{
  "bias": "qkv",
  "weight_decay": 0.1,
  "warmup_steps": 200
}
Each number is 128 + 24 x the weight over its row's rms, rounded and kept within 0 to 255. Layers, rows and columns count from 0. Numbers have three digits each. The size before them is the row's rms in percent of the matrix's.

# layer 6 attention query, 128x128, rms 0.13, rows 26-31,57-63,89-95,121-127, columns 0-127
122:174093133126121147121142103111127113080144094137126124106132126111137128089110140167130163131106136127091080115130123141157105090129150133132141117141066112128105155109136129110108107187150138079142081103085127157103088129135133159108102121124128142109165157152113107146121192140092119127108115093160107104108111177126155146150110148139113150154091096125150128083116116125099111140131
105:114110133123136125120156125131157135095109134154131094098191122143100116085131142160085151150119153087129131131112095090145154140124099173110099126154089092149087134114114095142117203113101109098153158073141166132110088160119137125146128122127153131128137163111128162066127109106109134099112151138116157119131117140127101120118120146141151159128119130113136116135109162143171170126106
098:147120130118110158155103129134142158144157143151142136148149117149130141136123122147119125177136153133148131181160155126180155141120160156094110144125147078099102062132086146172108090155154128102150122118109132108129138096125145154113147094144123129131128121139163069130161137126143143140116134117131105095159172105106090159103164157175125115123145147151152107123140177131147090108149
105:124168147152134121150168137105140113107095110085116142105138121158112134158135106136089094093123133101139104110114157135108091126105109137135107152116142136138152144170144152067098140117108168144096156142183116140171129156123131165141144087143076116129147141110115154126160162127174139159154090090136104117164136147114158128127095127095116135147088107135086160141164132097137132142131
113:116135109130157147146158103146114128133156103126129118108122132153141143106120150101129099128089135159111156148093155129146094134165113102082188147133077126159097131169131131095109136103138154131111148162135170128115145131088129068096139091135098133145147128123137144087140114174102141093138185106124137127110166143130124164172085133144126083135098156137140132096111125122139167145118
112:110117093131075116120155117109112091149113126075101113164098152119105133121129089144117114140112122165131095123136136132160132132124151163108165154165093115086169147131132082119135123146123068143118149177128132118113111088136117086134125125173156165122108156152118144152126105086124127114146095155149074138144117116116134154088139144159147110145102120104127114136168137069119109119116
095:110100141158147126110133120121124114120124167108135127108149159125175117098117063102128091138136097142108150122142153148108083105157121128099162109162126136094130146157151112108165136149131117138136172112122096105130134143127150028137144188096124142133120136131125148130106139118178126145156127147127117153173070126103119141110155125138158143156124131116092102162149139114158111135112
078:113151122143137123139112144130166111101148085104127157129103122125143098092145149124124126145136142121133153121155110096158142147122136104067129138131208108109124099112139121157101111143087104109141104118104142140142106113112103110171120091095142155103174103124109066164117154112117079117084148078112141132120132103143126143156180127144119111126117156134121074131117092128138154146097
094:121108119178118165111143107122144110137144145120159085105092150116124130111121078118113053135161140140133117147145142066095115146122073129087157127159107097128139142151114152166154150128114114148135139117117120122146123176114170083130136179136133171125150140111103132098100138127130150137111095107101128103123091147112127153111119137099152158124122198110119141134103114137136103135152
092:121139160116171134144154137126119103090121125122154111101142141126118134134113089100141098127128135122163136137140125138153145125131148095109125068113087077088097144135134139079140197136136109095154157128097094122158115081115107154148164103108101132121105127134147146081174119088083133112135139117091152142137151098108159089169129115098158134144114133122097128158128146149132132100097
089:152178150095128093140141132132133176135123136160149136144127124110114091153145117094170172166164141134150125107133184122112123111079106143159128140148145157142142104122109164118139152166127141091106097126172156124143142114139110115136133137120117101114105109129113101131139128139167156161132111076142109116098135109197121158065120100134134140112124094170100122151156108116154124127160
095:092115167134136129120139116115157109143129131109077105141159145108126125105097145172145127152098100131101140106115117157127139126118166164091102138106072113089111106149102112171133132129135137117130149182124151101130137137106150119100159082099125179178125146147123136144105130095121117161148098156130126150142116127084077133151148140155143131102113171095158157078095117095124145146121
085:106134120139140135113135137139099118133135130158141125136139119077109140110102115118086108127178142137137143106132150132096134106116121110152117094081073120100115148143135145160163149113159129086154132107124145102151148110097147109121128120111179146154107140160151177115136131072109085124095149146166111130152087137146116149139135105150130111122153151141106138098128101145028157117142
081:092077121115126135135163157129116134119147155140146144098126149133134119129093138122126076114144134080148108134131134121119114101146115135151090139099145076160140132180144112144152157072083146099160118138105142133141186111168136158107114120117115135117158138143156127090163151117121096148151112084078114108129139138125145148100113137092119140116146127168121115172143108191128112100153
090:138056112080105127125144081174096128156135115118102136094117107098135112136109118053116169098124121107138106138140069121107136163143107127125146164155171113127143146110150095121122136130120139118114096101110148153120138157130109173134115121117142140103115143138131095166159123140099136144107140090138127095099113159134154121180153124122101115122134081163139090136114102147119118105099
097:135140156171114141099114138111115140136161158104121117095127131164126134138128146127150144125119154107079143131139115113156113155105130155118158067145118135107132130112121115137101160186088111118090118138127109136142115142142128084131163162145204167079130100160108133095095126162161123104130145166102146136147148130144115112102129108157135127156163116089169121107125129184133087134104
089:141147130156148148120167139134094094146164118092111144106124145140103124156138125139093168130075134111090129139154119129097140159138110156143130087120075146089135155086098125102130110133148136061115104161125106111115143094111112146098158112100132129115144129139142149128104123150109105110076152174120150120145129121149097115105154121131103128080149171126149164098163130109162140127079
093:164125130138112116143132114128155186121113165130094118167180137133085105122125090181157168128084109147129123129179117154151143066125104146143108111112108138141123094125104146115139063108163108130135111154111115109146130087131114140115116135081126111119082077147112115120135119141107161109128128139118123111149124129132122102121070135110124166148093143156163160158117146130130153125114
094:120089153103150131131119087109153119124114121147118166120129147120112173122083087140116144146088099134122127146133116152096134093092114171136131140127154185164071140090096108153126151074140157102120107122097138119159161097125154123123130151104129120156114099130126126126072131137140112099134113146148132138141135115133066133103116129139164138094095161172112125120097155120136172091132
081:142114107122098142135141120082128174107101118141141120109214102134125124155097160145112103134128134156131169093126110108114111092146110106131081142131123148117122141119131107109114123107116153109125102138125113104093133136128141092072101137124075123096103141153104092098120150164120099157144135131132112070113135144150111152089157133146135142092114141098181146113109128078086129106117
117:147117126084132136087100139114155168112136108129150133136117145100076110118101126168187109094131118169167141144116078184128129124137156136112121108101126161101114102143132132137100109106108166119155142151124116116077126139140116155114154128157097092123180104115143151130128136139101117112132164141124116124122136134112150165112146117134112102093141142129102180094076171155121117133081
116:142078139116123124149158093085111130130178147119117099107140103137127086095116091134111145136157109083102172146152109136122117110128119090111127129142079136099140161100143103136110116135121131088155124096076148138118141122121134155099105129143150123095151123133068095140099162126099095158080100117125112157083125135135162117156127134113121110120108093142143124095115184125107086121144
107:143072138189135157098106102116140146155140137160127129119136134157161138135130149138112124103159136118115155149169140126106116179137102134078144102128133121141113132110122112118111149164128149136112148079094148136104120145090150092110099145130144163125132091103130113096122129112097098113084122122146185113130132144138140129123136162109122120143116106024159103117134154140106164145137
125:130146123145109105151120143172113138106181124111138153153150123136122109113100114174167147159068151148086101138134128150155133141141135164104141100151095136087118096101133120118084117137160134113130142121126111119122118111123126115139182106133117152099116141145089113147086151147144147089143126143126148127130200124165123095116092073152152154134080177127128106139145135103160132119107
139:136133118143158111155137126120120127142100148157092108118117113153125107114154121173155124101134139084168098131152123099129114136128086143146113156124153132116117144144095118126102159183140134117135126126130142143115132115145115156158136163117065114107135138156099083148152111164121125128151075063101138124132122132114116106128103115111055124148127101125129184131144115043157133135145
122:098110142167140150132098088108161172108101136170160113107147147133104132127095131142088124151144151132101177167105168073154153101146091143098116134131141117135096099115131081122141142105130138139142143148094136118130145125105121090114126173167131105104094141143151107124130106128149123100165134135115108135094107085115100093150136109113182122128156115181112151162114153110110126126154
127:144128138155120181150105134129098188098123115134173101153147101139123109112111141125163114158158104149137166139172118128182134088160153154104114112103134154128145090129119137169129068130132122145117155120143130065121131121130152154121131101143145128095151126134089171111138155101131122105124120126147134107181126136105090119159150163178126133126110133154125148152135171163112146148112
# layer 6 attention key, 32x128, rms 0.124, rows 25-31, columns 0-127
093:180132083101165112135144084180139129130116093126147069110106104125178158143133136124104122126092105124141114133178114088139108095134123110136109119172128133146141156137092108114108127124124128135108117118141113160133142186111120177149168155135116092157148150118135138105150103163112164154156129125146123141102152081131155143115099105102097122107142081106116132130144120107077117121113
116:129143127115148124102153163127120093138126145146124131154106154132154140103127120146080143123130153151090110125125180162109076057107139128148113117153093140110093139136148171077129153127159148141135130118138110118114103133152124100168119082110166150179102141150171113117136115100135114080122118180124159103139126160123096111113107153128115125101148116106151118099152131150138107128186
100:088124174136139107125145085092148127119129142154136124136181125111153142110149142184083180115168097094139125116116092106156157139134146117125080104123142107163112137121106134109157133160147091164119159089140162148112118147102148116149112137110133153164090094152137137110080135109130096127133115136164111152146108089141132105125116152159170158109133113150141080140118144121155124095113
095:130117110108105105147127153143101160146146105171136164141160089136142126114131188150141126176137123146139104128140144128149116190101108122151140148130149119108134096135164183200118156142137162091132141159143150120125123093118124094135154109131161145129134128150127123101132108121134157191162107124166118120135148128138157137078185110152157135139145121130124097100140161141100103103131
099:097160101172140124125147111085124116143158112115129119099145127152074110116124157125082133112135121110139145176128144111137125132107155132113114134114126144138157132127103163118100133199133158128087126126185117135146109132127124143090137135151086121122119152114126132108125139140157151145122128135112139098173132174147101100131099122085141143133173140128131088076156117082117166135052
095:124192139116155146090133126116116138093149135137137125129109141142109105095102136100165124136117159122161169128135159077106115116144120126123146130109083071112152107148176179069121149167114135167118120156148151133138139123078109165157106143141186131109154160147144136117167131118123131113170165112125123110121085102155154150150126131111120101134126121126115117142139159152148089123146
096:119133143143141116155098110156145104123122113070115139143106147106090118120164123107109133160146120158114159148187152135135127137154136161054126167156131092116150112131132113136127124182133108179132151152120142118140101107107123153155123132121180170125155125097151132138133092108160141106132137164159124143130093136090105121126136121137170127126102169108110109135204142140152101120124
# layer 6 attention value, 32x128, rms 0.149, rows 0-3, columns 0-127
104:121117152137173148101163136086125116118145129118149113119116140125120096103149136167106125156116109070140139104130149133080121095116128113134143106119113162106133162146165210104111156133134057129149154127125139152141126119109120148124136093081141113120123173142124123121083095124171081114138114122134112124132149155145147097126127141067134155136109093122096080130143126110111124134163
098:154118131153156166152128123188078096136152120134114113170137124128125123139160111143163078150099109111140171147108090106144113156126136166119082151109133120088150124178139146119106131170144141137123077112114123100105132117135112125108126093122136120117156135133147167116179145138120097120143152143114099136146152178108152092184121100127128152158112134129098131176145126144162127114095
093:114112135155092141166103136122156154160113118137143109100137147108107179093128114109104169065099119125094128122122142148102146151102150136125134098105152114123143167175146138133143071175144117106130159124112116079127147105100124082111104120152140128101117106168149109135157135149158094132125134116129072134161126110119141126172151107098112095124121114134161163110097111119126077151130
093:119168129041111106139139129143083099122127117114098108122117116092095128131133129092143117165098104115169126121134112107120111131159170131135147159161097118113148112143167140162127137113115116118131190132137095136130141124169128158132146116156153091119129126154061114118098099111101161105152126109112121156133102128123116163115104120190172132116128112134160162149149137137100091124120
# layer 6 attention output (transposed), 128x128, rms 0.163, rows 0-3,32-34,64-66,96-98, columns 0-127
106:144137107104086125126106121147142132119124085121107158130162148132116118121123131113131130090151127156080121142126098116161122148131149132093138145111143098125094100100120058156125124127143191121139081146128123101111122157135133118159116137190131176131143098114135127149120189107068179153139127129145137088127117093114117144109138131176101107091106170151160130142115130111150128101120
094:118171096111102101109109139122152132129133135148103144095123137128157118128096154150093175104137134110112090116152109168115143076102128120152136129118098134170081167113096111149163138105100107127113158111120123160142116155093163180151127137118128109131125111102106107138117113127144146119132121102149135123085168091147112135088127119119111113104128105116151134052113126095088175082149
112:129141121090152106098161109130118115114127122095140161184123123165176113171137162160155100156162142137161144140129144149136095125177152111115143172132131120127112128094136112115094125109116146146122096117150106167125104146178107175138159110141139132149158099088139126123101122103104166135119120158148176136120168105166123090104140126149143166144138120132143087112154158116148119078120
115:168107122203149150111110113099140158153142119126153143126147119158109136130102136145135138061135123122107118126135168145125139138102098136141115097098159153153119128119091152109110142147158183160124089117124178112111155119089152127083098120129098167132111127102142112121157147141129091112118145165149149113125148159142163091146132146111098103112124119104104128125080141124142196137131
073:141143117118131142084103136140138107151142155119113136146114121156166208098137152109109121118094122107164126120104142154098116113116141124153179136155131112125109160151165188076157155138062135159111140120118169101102126098110130141111110158106115133108122151126141140160127136112178135114110147129163167160131137150106137128172131164136125148131127109148130078106152136134165147162117
078:114126147107118114146163107132141150132095102105121134116114100166088125156120140140157120127116149147167176115142125147155150169073110117178101112136119141131155123141113113128097109157133134195124170155172154172123098096130115120147130111131145147141107136144122115135187082105124108106149168148147127119134097156152129100133104156152143115160141125079105136160142131141166150168097
074:129124118139103144123145120104139126103161152104097114119142124150081123127122081148106128148118120086065144124144126098165171116149123130117146120139148145113090141136111073126102079103129114154163162119136089131102136113070090124136121117153137129085145130153121135161142136128159108133118154120073106112126094145124091093142143119129154117104116149108154109146079078140110122193125
117:133104161158119117117139147098134137104097131103101101106154141123128137112151121151134136115135120089181149103117153185072159140165118121118111130108113160089145138162091154164109155114085111113100137112158136158143130134170137134106088110092102130148075127114139092094129091108109123113093109124100123130122096084148176098151143110119120124146147138115134144137192140132119152147146
108:164114160144145151132139102119096114122163137094129121157139103090118145142153139086179152160136177143151146131125140107133116173119122126116088129117099170090130120153152132108128138203145143099127098180153130117134114107148110083143150084126133119152157150141145154131136134102107153109161192161102123115165111147124172120156128119144104113135110137123123126155125174123156119143101
104:142139129138104130146091134115161140157165132125105124106109122116135152113119102088124157111119114112114109092137131138121125149115154136125150110122111109147157128148115158169141109161140134106080138113102127108147136121085133093087080160176114150122180138120118140113135136157164127157131133089168074131135091188124115116167073125122142092128094106082152144113087112147089137158141
101:129113136160125174169138140092150103125106129168143131125109099133135094132138113125149161166122169113144143138100139151121092102111149106153150096126111193114159178151122186091122135121132108164125172105153120125124124091123089117108116099116150104133155148177110133133138125146126131096106147160150133166164147180129147141150129148086136121125144128131138120096084105155108093150156
110:128096153151120123147116141143141136131148107102124122126128132123082125121113098144195070111117109120139106163159128100146135163143124180100157133146157152098146103168127175117101099124094136130157118134148159090139143127134123139060114101128141111140126137115146144097098138107122097126122102144109132129130107178109169140168123159136144161128108135149104107170112164112175103171092
102:136137148153140126124132094097183163146153103136101101100172177085094152105135117148127170095082132128094128133139106119091151130134142129127108068119168159118120122153112135170142095145122153152123158115139136119132161107125139132107137109131127102127115156147118085144117154154177117119197096123102104125145155100127156134149170120100115124105119117116086142131104098106101128110099